Part of a small language model's weights.
Size: 9 layers, 89.2M parameters.
Each number is 128 + 32 x the weight over the matrix's rms, rounded and kept within 0 to 255. Layers, rows and columns count from 0. Numbers have three digits each.

# layer 2 MLP down (transposed), 3072x768, rms 0.0295, rows 831-971, columns 672-719
140128079116090164137101110107125093150136078114089121113163127142093169165146136151099082121156156153130118111160140127176134144126123125097169
139129090117112119134180133083091169164103081156150140090162087146168166140160150177178161112139113147084181081131064094107137138117129100104184
118171105087149132153111121149113115170099134099100150136141062128163094149128131137080042171071105075138135145167093112135164140122118116151119
072060227105100090024125147189091100078197098099148145107084141102146081131096139100181150152097172190145065137148113060145071106107158157070129
131167123130159117174132120157106079118093167139104115128100202098117140148172139138128109105056145125087151115151055126148129114098149110100086
097109169156154112115130138135226128131110072124121162088127087101098139118083137086096119074122104136112080120130132100115112186166134138132123
072100072125089136189119131142156125145126055131139136171100055106166155131145140131153088017091124088149070112166083153133082188138149091098097
194103143122135113142144148160100061104163182104168109134113145123073123185119117128171068138098103109164099125121173175141137135176061097134168
192179097105121126122104140116095121106088115144106111092130106132144126154117165066150118093099130151104105123136101154158092186149074082136187
157154140185105158092082144158094123137163137120154195114103169122134128142104141086131171111116167130130102125083111107110103192105127160127112
161179088145125150175085105128116159148083094094101127172115164129115171136097139106118148112133124104109131132083112137058171175105149070093051
127184172175079175156113123142151151183122181157185119091184100162127155084113160132125111182124126143162089148137061138145122145096188174151121
135135088106099114191124155116104127122225142141122095152100068084129124137123083103125118144084088145115103057151158147135162136164122144089147
118184162143102147152146106125116099100125089149097137115119144126171106078163142129120131166159149127125129144115155108143096147118038135086129
137078135103142067115068094125068083128087167180144136091138080079125123114139110096085151062087150194170094145136124045130153118180121132115113
125200140168117128149119149184122072112110151142108157120099095114019119094138138139174141179070098187111071216098110147123194083096125144099159
161127140126132120084162164133158141177108109086182091173077140111133118069145162129146115119129165105064145156105093172148097156148096164097082
077115110134110087144094134101170157084095127160099107106070124130136105107158092160135179163112084167151188223105175025158147188140149111124144
165124154137070120174205145123140147123080155147145173077139214164158149150141131057097078084169105125105085122162107118104094176146059104073134
121137126111181100164133186110126095132105102125193127096147110104095080125153069090078096133062111060087144084170165142126139091165121054083164
109137160162124087111190076162127158139119181139159116220067122076147110142126104107105167118104165222137135137136140157115109169151163166081095
107102112123145107132146126115130121138145134120131198059131206125127127071131153174117184135154143117140113126187118144125158114121129097138157
116088097137165106113127147093094106122052139124134095107069094186104159157088097139134138160185150016118154099109172157080123122173129136092142
140072156131103147136139161113134171138098061176103172100136084159150163128100136089123176119106139255123168187124139111101136154107190073150199
136097192124133096079124175138170118188116096091159138138059043116111171122127114108155046127142176099115142121166148154133102114119137087062155
154151131142109160067084137103152107162152167110076159151141051151168135126191126123096156108092140077130104125141135167133185169175118099104124
129156077114144173100148115121074170177163100132095091154143156100125078160088091200137130104086123113099131160153107128142142141094147123165131
097104075127107126166048142134090144045107154068138115150151119153142100159149117167191099168097135043137172041053145088145085129067112074097133
135179169176144123139136120165124143117132102121141128153050235165119191176090197068189145157152093050066084133146143118164071168109098145141161
149135142136132079175139131152132117137060078153128140124200096126118140143086130102107094123094140084121094171103148095126115085147099191154087
155148170167078152142111070161133122076087072137160143162154120085146113140046093115104113129098110142113131132153135107168154167136160164104082
093193138104109154096127108131132061146128122191113089122114055161108151164157130133133135186106107143157157145126097137146109154151147122120138
123099111063097144112064109116202110116140039100115159157151098160144136066144198134120208132111100075101107107039138117115111159181165104157188
144084145120154114099114060127127146112198194213082079134085171157106148171121132123168147167181096170119161222092142139104179070067103140113152
173182154086104118065111104164078181115134091110154116130167101145109104116145112079091168115172162125100184100109096104159142178147115107181124
118156056149098117140121181153136151150109107113146143200136162142131114105164138155155140072094078145217121163117146139146138117107084164116067
124094117106101141093129175140152123127129132138112132104114061136190120158128175096089159123093076161153139141126074126164179128144085098149114
141171133133153103152151078197164155122148128111204175166133119091113135151099061150098127113111137152146110129145102107152112143153114081156179
143130158124128139189105081187116100115111052128151118085141127105071116151111153169106132125130182154148105093080138107130123090039128139169122
104173169091133145113160108118103162125086170069099130104144153146235134123161149156157113166129134135115141079091138135039098181158115134088096
172081123099083150114117175063106099124113130205109140146154156116149145092163070117178069136078097093114225186159166134146121109122097198144174
168197138153126150133148155079129141132169133171145146096192085170088167157159115045111126132118105139167125112146104143103144109151095118177157
160125124059163135145067139133168143195205117158145111128092142146121128091046142110113136095106140099149167028142116144097104107183126142089135
138126205098105181116117148145092145085122154131102082098109114108201131108116093125090127127128107088134149182145106085197128160144083148097156
150096144126113096208100123123185098076079175162169095091163109119102087090118119193136141126160168131145131152109065135095120180172130184145109
164161107117137125121106101095180193047187080146119165083095119076118099186125169132080127151111126133102137110106101051148145121117209167128114
129114123088139192148148137163137151122210121118146164196110106153153145163139175125151157157169154076146117179140139131136083103119072165101089
150165129136192128046103121139180146103123127109187126130145202133143184163148150147135182140120128121143134133115143131086155138098111086164115
076128078141158112176090175112142093112104117060148144143133156107124082139131141138110140084080142133069117097188166118128067125155183133120127
225134119084111128161128170101140104143118124058095129083129106136160099112133079134078084145157148047184097103080169125086128133146120159131122
106116079092166129089177186153122120150157118143148077179139172194110142096116076173111132130111032124141101139142150099107146110139108202138140
085122132111142052150183170147131082165134190141127175160082094113126136142125100150103162133182118118143143167145088106136172108135092095098131
102109121114140141130133143165170122116193144126090127092076106151140183160168101168188167134118161094119102113121188113118099077090174108089107
146123122174098114118137135122121120193160150086141124085130115176142055095146186145120078144148176114111091143167097124142109147137142101155105
165100123127139175105122115172097107174128138114165162116069131109179104065128178105145092122119137115098081098125197163083114138110122174105123
168147145144172110106143089087117193053084125124151128173094161135155097164146157132118126149158112173159121079092126180127145134126161124071068
159058119122187151144140099172060122136143168182141119142103135174147157146145124124081147103139129083143097145153094122080115115169179160160176
113133145100129114217119115087128148150149106095132119111149143156058177133101125147143151116127136100125177133122167141068168115104100087219175
119143124118116125187120143131136113134061102128091108099112086105095079174127148171111086152170103133096159152106133137160212129142096100106152
094123092167147117080132163162143139141139083126095168121121135130166138136163079174149174078146099125108164139071115201100089130106175145133104
122093129098135175120096145139064189118159101141116097142149160133077113139129107155128149094168111119115140125120120156069131102141120163199087
098078123159123123125105125160142132141171093161097127143089086094131116184113181166182161093113139131135110149099134159143137123119095141138077
103102093126129083103135206157078164133142108195110162136132092138113127128103095127106158169103117166141142139139126117109117187131111121151133
138097152086114170145177131125137188104103077205078201099102112139128138114146091116088178103147053149127127169187097170053195103102182087119089
103138168181136085142135111105107138132110097112170110157142125126116167112118162151114116130125188101127117113127204100146070150172122110212133
166104150198075154088085154147177171136066095157135103178126162144109153153116114138228115100170109082061138131083106140212154100123097156137138
176123144138138194158142147153130119122116120140140109135147176122118107144120110144123132090111166108152120100082114129149160096100127095135111
119121129184144104078148167140090097086062155127137141161149099123119185081113123037159114146107161140180125150178093155159169104108123193107078
109121129095099119153103144105130130131142146105111160127127161178168127159150146112135151131101172121150113133078105159126096145152180101182162
186108113132124134136133128089183128129123122128152129080089172196155110194140122086095099133133162076134095119226137100105126145132114118106127
168116135129172147111184129111148064113130160120147102115156147147163126164146120108138151191125133066130207134134141096092140130126116131154115
135149172199099136133115124119153048171108108139140111096132106077143132130101175144132135101105083088138151121127095111158163099069160098096139
082106198145141200065143110124143151140141163168091098106151127150143106118105183140083151091081085133144137119151151128094144090161102110103129
159039109096096135116133163120105145171161096136096174098169097135084141157113136156151106068121158137117158150090128113124084096104101109165134
198118157154181063134106102141171130184097171123151114107102179122083110151142090135174077110119150130152113163124075129110142149160134153131139
146118092074111084161142156130111161113106127111123154093139094124155118137122140124105186128213129123157101108094163135134098159064068111021044
106162102121145121091103162123103168047087139141129148222153142173135078083121131124115132179099084129142183106097117156087114161145059073129152
095133130151126103177124187117162109157150104200160100138099102143133138177120141109151129152120089111187104168077116063135043157106163144142160
141112147151153130210177147180125129146135058074127058191148085096132112106155083118106132165083103146160119125128116100077108137155123121132150
109073133122101145102136121147123121137073131081091090075096122136053127115149117142162091153127168157087162130140150155100104204128156143142143
120142082154106090136094100125121145174137113074214127170107137123122090168086096129124093178145175134110129103121134116144109112184145166098123
049137122158109112163189160176079148145142055167122108078078157163140107115119149137124104138113159122160134184131158154102132169113130162144144
128112128128151182099115138074137100113076152093069126077106106066095121139144158134081111117177106169120116075086127127137152171147123126140094
130162043112124164191091222087095098097127171113113111167111167114096130154081148089107075082129126129133166166176088130113087108131098140143105
109194113124127069130114086187098180161122198103104135073135217151081110086063115095139192123176127115159092149141092087137154101086154173042119
112093160151076149127107123177112100128126117129133149229106118143159087151103170097126097138066171135108135152132138114165087078104180105109194
177134093100084138097119192152107137076099150125164122155125057135131092163121134132084100129078104101155179147139133147205104144117161054114093
162162101167110152164125122114124129149134174073108115116108101129136164126120052126122108147067141119114158092140187146128191119183132108070056
121206117094126070089114178091167120140158062177062121124104153093143120112129070102127147123182073108164125160165107109149141151214174074108118
117114110090108149194139088195124117128120155060159153141088122179104139098082130127147130116185152108110145070127152126168106132121125155120132
135145180150165166143106111099193094083150084129072138074133097122113102155117083115186181089093181128154104138093101145093122176122162101131111
133128110088131140084142149149135064115180163139148111164106073117073151113111164105090127131144134175106131131102098180117121075141095122166133
157107104100114131177121088119116132103119062101124176090122080128073129081107111156089125120140128168094175124087133118090129119089136140104113
158180124104139088174097159041128148180077123134115123140067143117192093135168100128130095024174122155145105139132137079086149131153165076115128
158138138118180122156125102166125091138133109127127110099110170131110187130123118104124122151191143111186170099125147153095153155099104098088172
189124112159145144150148125094072076133144105135222113101165104130159130155128082122129112115140196101185163125171159156182149159140112078174072
144129161103077210089150151149117079183160102113135116052155150092122129057095127124097111142161100091131127134133150160149131129108128163095096
147094085215135131136100100149138146139174152096153108107108096172116141131151178108152089174088095060120086131113077118079131134144111167128145
154139111125131190144094123115157131124089178119081158091131086149134113120126082067076105129134056135079206113075106087162192100118182155069107
116125142144141176152141107121133104176101147099115147120083150144107126100137133111091085106113165112152142134168161150145120102066115114113107
109144121139138073099167110086140104138115149141113175191071142107173171091085192139138139109144111158162144080143151099131084113115099142113113
117158201161102104094112166144126174146137085158135150147041131115140089101081128137136143083130074096146111150108117119117078118160089118149127
117093072128153118127131119115108139166131114172079146121125120076106131102146188095105076125111120167128117096132152172205125159140127116169152
169148172163126184108134228176143104136121185129145094161150134118154100167126174166134153092107110136103172133071112068160073086127067093146130
158120186157134182130080150174167037119168101165117075107191033114155111099136110166164117087144086153115143131113085140112122179070109100111153
142142091124162167055109091166147128163058105116161145076150079129094123151098129149134136173138103096095140118079149162098048089124088118193129
130069115150160136141162103177086124140118121168110109099153161133114174131188129154127151211155125126088160111104151120089163098134118119126151
070102131134106175126140139192092138128071074119154202146166096159132137113173119077154109096081154148167134128152174071230154107123100138174096
116072166149105154188134113150131161130162180175134126133078141156140158161153158140135128126102105150165128152069078133163170093108188110111117
197158163133080157095144111078111146140073147104146092154096068091131111151200098110083074167109098123129125102168150125096173171052125145137126
097119130099148171154152114107145072183138077127119077129089100129120081169196146161113155133138115171086137157084167127138116079104069125148100
130074128120138109128139130119114081178118116126141174156154140152168114097154096111087136110140051123191133100170111093124111133155096139115163
077110128103120113092126198125109127123169120126133187138122155131111133166146115108168110169116128131163140139130094155101161146210117124146129
142115115129094085129114136139156129132133178159134222123099141139092118138118156132113070109112136126161103174072117158144100131110181186120197
144101153189125129066075105140090083179115125146132120119146130189128128143158096177122145163101081077105148111126145091133111128112139130174124
166077154169128150189127138128151103138109169087122130030113117155140101079183144061136099138145150136177155094089139131102094159123110155181096
145159135143108084118141112137136056083175193152121119120177120040114115136117136153104109138092163163219135179118121126150131111161099196143163
114113099154114129130108079157142090116104125130152161110104164199186125136179162115163091079085115132088094184141118185158149089161127072085174
159118118133181148144095128147111129133101172140097169166132138154097123087159102111067118176113077103146155110110165072137125113181150160185071
065126177161135101178071121159122156097104192218072112165104153146080163221108141118144112121068109154127136126078113100167164147071153073152132
160104131110140100139154130121130111139075172106115092105124169171115141134106143186141142110189137118081131178162192100175166140119114155177118
140118088151109132121145152122182099145112109095106071115161098112197137140148119130144086120081170064152104118156110134105146101123117133115107
128157116132136132196117211119145114150114115157143152128084130136100177092156146095134150132121160046128176113153108153171148156150105170159095
080134095102078140219171126015158130108094159140109083082099165136124155071124080166133145068142094118144129141201114100115115105126131146128113
163078106169146128177102141155153128150118138158147149105144096070113108110156141143074190075161146122108083123192135142103114114113109063116141
151151130121146142091154147137160100049115174128120120114095122131094119093131080131168153126079180163119097119129095139125145212114086200094132
114107218079076095118148164172167104150166130105142182074128153165131123133151166113239148140188135150165106144151096137112049149129131147101081
098116114132062122102159174093149072126167140059153126134124128077116097096088069135091069162121148128152165101109125146146116066119150125176130
123144164104114170129177159092141145135135098109110113069153146198178189062136130146076199075123149093100025195135214142176110115104092097166130
130132161166152094177111133118107135153097148084113141186108082174108099087166085117090072107097088127060175130137151161159123139121144149111117
062106132173080101129128102146127160161163146180139094111079122130182161168106061061143101161165163077134076127119084086149173116134147111132117
166124132160147106116139157137134107097107141125145123112165124145148116140085124164110070172137131090140089161134143018084108156195118130135087
126109129196184098165179096099140135089188146171161145139141107070146133110103065125144178141173109079072143066150073141104145102073079102127162
105114083153169169111141115112139099146126120054104142102116103097149137127105170068134181152129119149135135172083140181142079102165105158113155
163086151127130118122126104104099127098159090100094166115141113139131069066201150107134078071130133124117139135144156146100124094117210115092077
141148195135138133113190125135172122081135157163110159179176110124086122144134169138086139103191104166155118103171104134068118111138108139150124
108123163172136144143100157190149065131168118095153145112196064147091118220109116125131115114096084060115095153128155154167075118136133157130168
101133123187130104091109112126122136083082111201111110093133128168158149099105178059116125183128102153197086173176161155167101186129103109061140
094146057125109135076128186149130130092123058119086147152129131130053194142141099072115135126131180140153112142115160100105118175153077078143164
064129024166116145134093149136094161111158097091133076086070103099172096131107068148115122124181114140110113151121124124151141121124159126158121
096119177116088089088127092157170091110081079095123123112089114145162135188144109133175189170137108115120175133094095121088126088116100127084145
# layer 2 MLP up, 3072x768, rms 0.0295, rows 832-972, columns 672-719
061115153139111090173099092114140163126137130142160097145116109140098088147170157123147104076107073156141070157103119158165119073123153105152149
136122128131140129111163080198120128114108129117084137092157182159110131097128161120149145151154159119110106145073134109124096151126125091102177
077079098156071122145178153148091156112144171173112152187151161132141163111176097131138143070098084147108188138105148069105216116147084106104179
158106141131133092081129154121153127136128163167161113164140115134066132126118131136112125155141155091099084114142114120097080163143076088081144
133111194171100121111130099110186162098144097026098073160157105080177168176159100158152121145184158172073119193101079135128175072136146150114148
147128148145148120068110129106146098112051105093145102114145152080123104155123114122151092122159156179135080183116036156198137131129087070127077
114094112130124090131134167114160175158132064104109121115042149095147112138192136093143157127091074165098136125171058071135099144106137088137111
041062149100068123102137178120148107145157126143134119092147229191123122141124139128122145145115130094171122085052158109140082084106133149094102
127097135151114144120093093142142155167118119098099156118151149096082117096098062121096162151098181137133130144104120197126064150159105074114059
150100078180094149154192162106105157181106118073117150118141171101142179129121089130080090135189196172098127098141112123113083131153143115107136
187100111151095073183116109143178149164177106093100160167073067166096138090186148159141116121115037129107148134100055176169229113143187109118132
163180100145165172089166155173178111096051170110103078138157145091207089108132114132097139133120130116128140206127155134082108124156144113124152
079168055160126134081128049147115188097149163203166145135114098113158125112092156107099178134087082106138101110105186140192184168161157170113155
137115208101143176142115185136184082091155103126135110124094146143070179183112123087112185072106157145163086123152161098128096069081172124108087
109090116087124158160137158116128078142107178137139126155154158138126140145112121083122133094153102117149103091142123141083125157121112150075137
102103136121148133143085123117113078118084139153205113135136093092180095129086157119122124160118110144161124111111117178130156116135164092147169
103175146140110136117206179066118103134132080191151097118191150087112109125195118166131133097156128073098153211117122145087108117081147133176104
122138115161125142088118133139086111157147134169122166090164149104174173127109159099095151111145137165140125103105150175161137170147116075173126
147128119113089092090105096110158112140116084100136117084132141162159166146103120090115121130142132125094164112100122146169125104111104132204102
104083125121107123122137115106075138109138063167057058093133133122153135097141092155113140116097136071108129132111115150119142096059166139118121
140170165133118121118097140130128075085125084122119157127089117129121095209143078132129156172134151196150169126099108087164071122114120158180091
180123103127122127119069122048203119056100155104091057138132127162108140094132132103101116161105115163134100123129108147111105126081150155145150
153128147117159082110086117132139125108122098123128114134133207111104160066137129131139136179150193152125180122143181155133191133089155101022131
174128160170133138172161105100144103124136143110100153091114139081135164141149184181057141142146154158114108127151093179106129205093145093153151
121146147182128119120176128131142129145123129114112136110114201172055138117145115115124132127101188122093149132141115131117107197125074092132170
143135126116090129122117151165132141095087131076122154114104137175162194157127111116137064066141067033093075087117055099104088145095131175088129
137113144083110125128173175165130206111090117151116123160151125092119106122076097095151144149156117134070162137164142177170110155112110048175115
145148163135097128178134167060120110125093125114132155141119130132118080127101088103070191068227152158128120097148137121124097088126179073125161
111108127093157037150208154113132125092173075108138127075216122128101140191103205158128158183122160114117054145144098140171095156094133092143118
158164099134125106158104151156138170167079103115182137099156145138136101193125087122153149168118141166165150130124183153078092083166102130120106
176130147128121143128218131099125149147141139126122174065108138136113150140120096093138166118170120097163098158174178127108115075115172121118132
114130116112161097095111162158093120119117158148094097210160121139135148100119155074141140202090115083160123189172146106073161138105150145095156
129075132143117160162142174159150103113119171120161126074159106112152169142115095168101085143158074138163141114147178165120100163153096051122058
086141105092098158128092108112172131139092171110112122111092165125140164079111088088147114136106115061125119155180123131128140113162134113142162
129111093122181102162135134175147077170033139122071109124158156170129156098099124119171124156122176129068096100118192176155073166102160149168114
141145134151155111117183124137105130189145173148090144174106134124105129106140184162112184175097096113099122127143095163127118096158127140136072
087132053094097121097097134124145160101144137130156129140122096129124150085107082170118135130205118120136087137098071163037137120082094106151197
154089125155176141117168116077150131114090170104169181097072156074114124132127158084151131168147111112143136127088168147133116183079103130133158
135111136129126148162118058158132204113128109173135109151096117083130118149087077114074153117088165130182098111113094103185135056088138127071128
124103120172140123148192074142090113150118149156119053108070120126099184098082087167141130184151183145071133079186184170117151120075104096133158
101167047168149083146110176084092146141133061098107122162094106161077099167144140091147114126103122088096172109159128154130182110118068194099104
119126146152155117098138174133100166142080161130105135143097147128066105088125133145104101121146140085123130104163144178106109107076128128165142
124115071136128134080149116106176161161102109155110158114121129073107131116181143113088128169127163092144189103055157121145171110193106150133076
150192102107169156125045161103170129130115092114143067071072145140134138078142096172123144122068174125126079088120174147139114123138171152122099
113126141089114129086092115123178089115119135110115104113147145052140098083118084149166148105123198081124188058049136156113095132168105114119159
124152111066192160098149135135085194119136112121178103143101168128176140150169180150100143150123159122224113184120187117138114068146145111076119
120074119132084105126134132143121100163148132142094114128106150138134099120145073116077111110141130161168114116107145108086069096151139084173135
115031132163110125127138164145115118185133169129142096187106109076068126078103137069120138182118167160120128170201111157147131076092116164175147
165134118183114136180159180077181155106138143083126136077172084111120096116108160095142120179119178160092142156114145114094121155099082110148123
135148108129149130155100129119106124093133106109101130119132109165120142126112136161140122143164073187106205150123076125160125132110097098201185
133115127123101167119107159165088139068133115108118117109175116065117107102140133128138153131100168168141109113114152107146128136128124072125147
114123088170189158131148205187094148127120113179088144121151155134120117089129140093106120177102094130152129074141128164162157152158117152133148
141098113140149174129129162144096100097162111178100117142152195080160128178124136117120138048099095148168118099097081105101134130113115132119141
087126078111109159165167138117117099113077117120118138150126151104134082123165118101064165058109100105110108157180181065134137134147134127128143
157113102107115132149143108156126108121121130083081173129180181205163070138070123142098120139088108185060118204186169139149153100162158102166161
072128118113137152130104164141131111152101140123180220116179149089128071105112127142126174132105171098114134146106122154113107118143172134152126
110104112146141116127131114137168068091106163125109166170154123066154099163133101073135164162179142140122094090149111164164089186101169097083080
102188061152130090119094155147156123111100108130114109155188123065125164139134117184087081144182156148165129149149145121163058142191146089100130
133136137053086160156125055194158136089121188154152091137102126141137128129078082121160098037069149131120100132152141133146180091120131116078088
179117113153115172131113134159157162150095140146198114134103117115107108084113083086131108156064115119138118095179164084140150119116140096127161
152117130086097128103141142066132139107129180160152112082116137144120189127111102093167132070130110089159135104101137134092122180139110162173146
157150144141082167178124104122221144064102119125084148131112161120182073067134152115173168144109129127152117161116144090140082089153179097138113
103120131140123133094126105196094119123144169177170147132153088074080098133066138108134117125146115114146098153148136140121162153116111152107104
133141101121081108115137120147183134123171159190111125077116162055139093107135162143119113105146159134153136141146111104110103101116128119119156
095127187142081120144198125113123155159138128147118161200051171126178106064144114142191175119139170067184152102128187122129128021085127116141160
132131109109113153103084102152086098094090100097122152110098113123124127123147178130077119121153067116110108106140133105172092128126134110125134
104157160052117135150115100117093153153187168161140090104138136205179137137072111128137153201127068133134107165091145159127058085100139111088122
113121128180150096142086148098110125121081166196141129211128141078155091095146140128118096139073122152103095163171089148124107177131120159140165
206171130067097146101049120158138140122093128081067126182126156161131116142141113153127149122146101171121108121148023056114146098113132121147118
054106128149133092134139121193104179086150122101104096179100104147128100153119067126102128138106127144142090148090148101122196194122156129154132
114144131108135052137117100150183146158124143086155122086155202116075118150096166091157120152095129123130089031195133123164104157165117155118173
141135116142149127155138158133126177137126156152113115122109152142118169172112073135113158149143104142111079114126090126137186142185149150142139
169121129109097133119180171093108115068161166119040145093166158123151157165137132133171167195104056116146107141170128194141140089089082081154148
068126079161093149082207193157177147089132098123110125133120119082150114113080162086119154111203151130128102116112154172159068098137089070140116
169154109113164087150133138135089186133139142113115154127121079109145124047151140123090088153201144139163144130130111135087137141122123076141110
091083075153057084167151163101143122208111202150129103080074113112115149153156140160146111100180095100109096118098162163124164090067141122100098
136172134127129090176131136145187169182156139144113075157140145126183160105203181123104066133123092136132136128130098126122063139132110142133080
160138093086094147158055171093089104142137152097093223090047122121180118064192149157145149161172165102100102174137166109180146122131072172132125
168151126112111120087146094155146115141126149203159089147150087171073125124115168091075144127078115165162121144179113134155123105128097128057128
153141169080076131144108140128116098085073133068139151129141178074142159127108157133115188203120123140124168108167146133163097177102074166117133
166121111144122136116161117122211093156075191147085114158124108123108101126131139117128154155140098138136169157115139176158174133150183101115105
066197110097143145153112133083123141116123126117181120171133124147125104121136123126148118168097113102132127168065131102123123113088088133138129
076167115136113102168155155071189152208113086183065100100119227196061134115074128176094124176096137153135114099148103168162138109174094124130122
117207100108105195164142181131095185083135155193071067115117151127126067185057092131153036117148182151150116160145131172040131171155109104118098
149099060064187106118119101121081135081131166123078125123123163158140152072171123177146123112107139158125170093180220125068142115118071143126100
125145157101115097132131129123185098150140148146118120141154113116080116079134077124132183132101171121042073194124169176125153068129108128150124
195087162115154169113148130106077125155152131102145127093094098091155139107137155105093168110183123091133166123100097133160124152185109126113150
133157124133080138175171123119093132126183156132156173130108094133153152126101130158152152176113096114095136162085096117131099134100049125151147
125088156163210054118153166192108134139125140149132083166060103160144178131118108124085142061148139141119114141101124130139130126077154117113123
074172095121098105070122160079120171137135129140096127162121101165156117139089173112098100161115162096127130119134129072109142128074097187174131
093132108150162110160161124128184141080186117125124081121134129141154103129137097124136135171174143147169071119086148103149099107134179119110101
101162143132139100122090149138158155162205129108125026158091145068162102182103124121159160142154119134095072137087142153153132138128167103132175
118156114163159122110109080143095125144095167138143117082190163102149142154131143114108077042096146127116164106164155104145143065155102176135102
155181165151192185118104124156101146140095163106106163123152137104116123118177066086156182105136144122092119080151108186126074107161117100089167
113178122125167109102060125070118124158093174150084119129150105136099133126111084152113103150151098213106065178154177081107086149104142167146130
126134134123207107146150158191118109066159152159133142119150171159100126082086135129133081129123128116126204155124141177076078087143162101130152
188144103142133135101133133113135131084136123113054112130092159148158128089094073142153180086096112169108130148171132128131128149103130132104152
077130076115123128176116179158102116070089031107159158176174140128141135113066127149225057111131146120177168110146085160144123148170167099132167
090098127117093126105147133125109217096177153153192145195130115122179115089141093172136119116108132183149113100126140111084159179160131089169156
176194125069112120187149164134150112147087178157109167181143156144078109097127123168074155121129190134145123170151147146128132103150093064165167
140142112105189141156141165087126123106096100133126134114122076121077191095111171105156159104093142184136127120112148129145167134101014142144139
126151105112118142093163115089135115095102111128139147096089121082116131108113061169114115159117108138125114127131084145102186153146110125081132
143128136246139151140115099148094171064092130136125187116150156070112206088153056087114103096198125162125124224150133189100102157166167108100130
070134106160131144138190117120154064126123154185135131099136138137132116180130104135161070144103064106165163157145093100179173143143117116050076
084117178123053156134149144107135155129168080178095122182144127155145164097124180173095125113162127132115162138122108090141078097069101143078130
164121070112187118124136138125140139100113131126141159125096110074130143106166132102132151100145103171131151120113159084130111118143151165149105
090094162147173124132150143162183171125148069081126062146113113116058108108133169108134082117157145165177125104174103105050161122138101147117087
112153125128093138124064153104109133123114119117141183115149123150125203127142112139078138128113192103092110159172132156112144155141091116100153
101159149123100119156124135119163094120162024117096152089140096210063111063165064109125164086119148130150181222190158111107092106105161180084076
102145167162161153133135130169101150056151137074088092172174093103164096146081112081136151098081152076114126081107118159181065117075153174080164
112132129113112151161165136075067177128127080141134093065053134167207145131092177108097095126109187106142142138096153179118099154129152136141150
118088081154099114135117132123146151116114174107090148140145141185121068144132117130123119097098121172146184104069084172140099140092099090133132
124121094132142164122084104160132145157161167090124144124137111161084137138158124154128143156092162161102141129185137106115169180096175129127189
046130086063079144129163158121155146106167136061092199133081071088079145115161159088137126090135117134105121160128151147047122115122176143156138
106129134147115146184171098152123140158151113126152139116089151096156103100118120186165110147149121112072127166105034179054162178200136094098165
141148155126088117152153058120151125091139160150160130154213130134095097121155153169186103081135175213145130105101152107144117139102128166181148
155119111176186124159119140104129107090140163053076080122105143118111148117090155033127142083141101114086080098040206116154117099102150173127178
135092103105076131160113120075151143092123109141148152139131087150110103169150150138137096086148142121125157118095128098166140132081139117152170
060134163128137103156138128163105168135138149154109064149108120108142102157085121104139147100137159145104156156153159110160164144148152065073136
094162135114104131155153132113127153110117086152122118119126101142159126147122161078153167115147161119115159125113153182098142114190117090080143
147079180122162138137185161094133175129160118149124090127133114094094107106150124102196124174157152125102103100095125101013141137148187096146122
103124172128135146091130146166113118190090136139139090185165151112115146089181111105115090121137129134064122116109119110145124144103054114117122
141098095173124146062117170160093116116028106123113101175170133159104155138159143097105084141102156108129094108167136142121136149132147148140161
117079188177140088139141099144114124168133076041116182078155166188131166118112131138091108115139123096149184128129087118124128113088167110126182
067116180141073109139119155122110144112129149133116179137100150085161068093148121149164099149107114129129159131124148144087163099113129113163166
064120141115109178196072217128091130132139061171157146090117184146128150111071147135176107132143121148135112088124139098124077141123136117119103
135137146109148151109140123108151139064148138115137140116093147144165037115173108153152143090157160145102095150131106104164206160130173137150101
123164144109103126091119134132100124127111160143150051175144158151093085068152111175158126102098142159129061140089067183109118122186194100171187
090155126160067126118156127150170153092158126186127086135131140162134101116103146147163093120169077173143124076090141137120084195145156119134064
129085076159124181167161051127126081166118093115112150125117116101118124171100085117142153132120092123080128157107162118128127157090122106111167
152137111022122126138135146078181196107160153120144167121200146117129123062132143121151138107091085091148081114093124102126095145142150141093116
132152152138114117159143152151114134143159079128112094133089092172056113162119136150137087124127137141103136129122157103144100056103131147182169
180134092141151127160076160171095154098138120112100006127192159063113144104083152143133151166196090151109124160112105138160128104066138090065146
118092095180125153165117181085091145091115064112094128103153118177174092162081086126065081078140161118100081131135071120138118089076134102131143
167116064191136179138127147075135103134112208138134159154118127134140122213160139161132105143134068135149124086134113145152119086111082099126206
149149156093109097082123143067117075102109123112151124058162112119130149130140103117155125114206112085189118180116126115090087174158133110111165
172108146137086147086189154174170191153124091130121161112112134123102121116149130147142080080104149090129174171135087115109052116120121138171150
166116097145113099131132063159133137133123055117116099113138096170123119059115141170093142138145149134143105104092142106140109067134180096153107
114114161143096191145125136135145140159112120207115161115121150148172120128163158109171118136118099125130110136164116091091122131089087109138224
146159048123124106089138092133202132083119143137141066131169147129107086133159094122101118141145145123164085105099144064150155095118162145121154
173155177127085142130105091157147127107084134126119115105100129127101131168113134077160074161077168139139149108124176096164110099110165169140175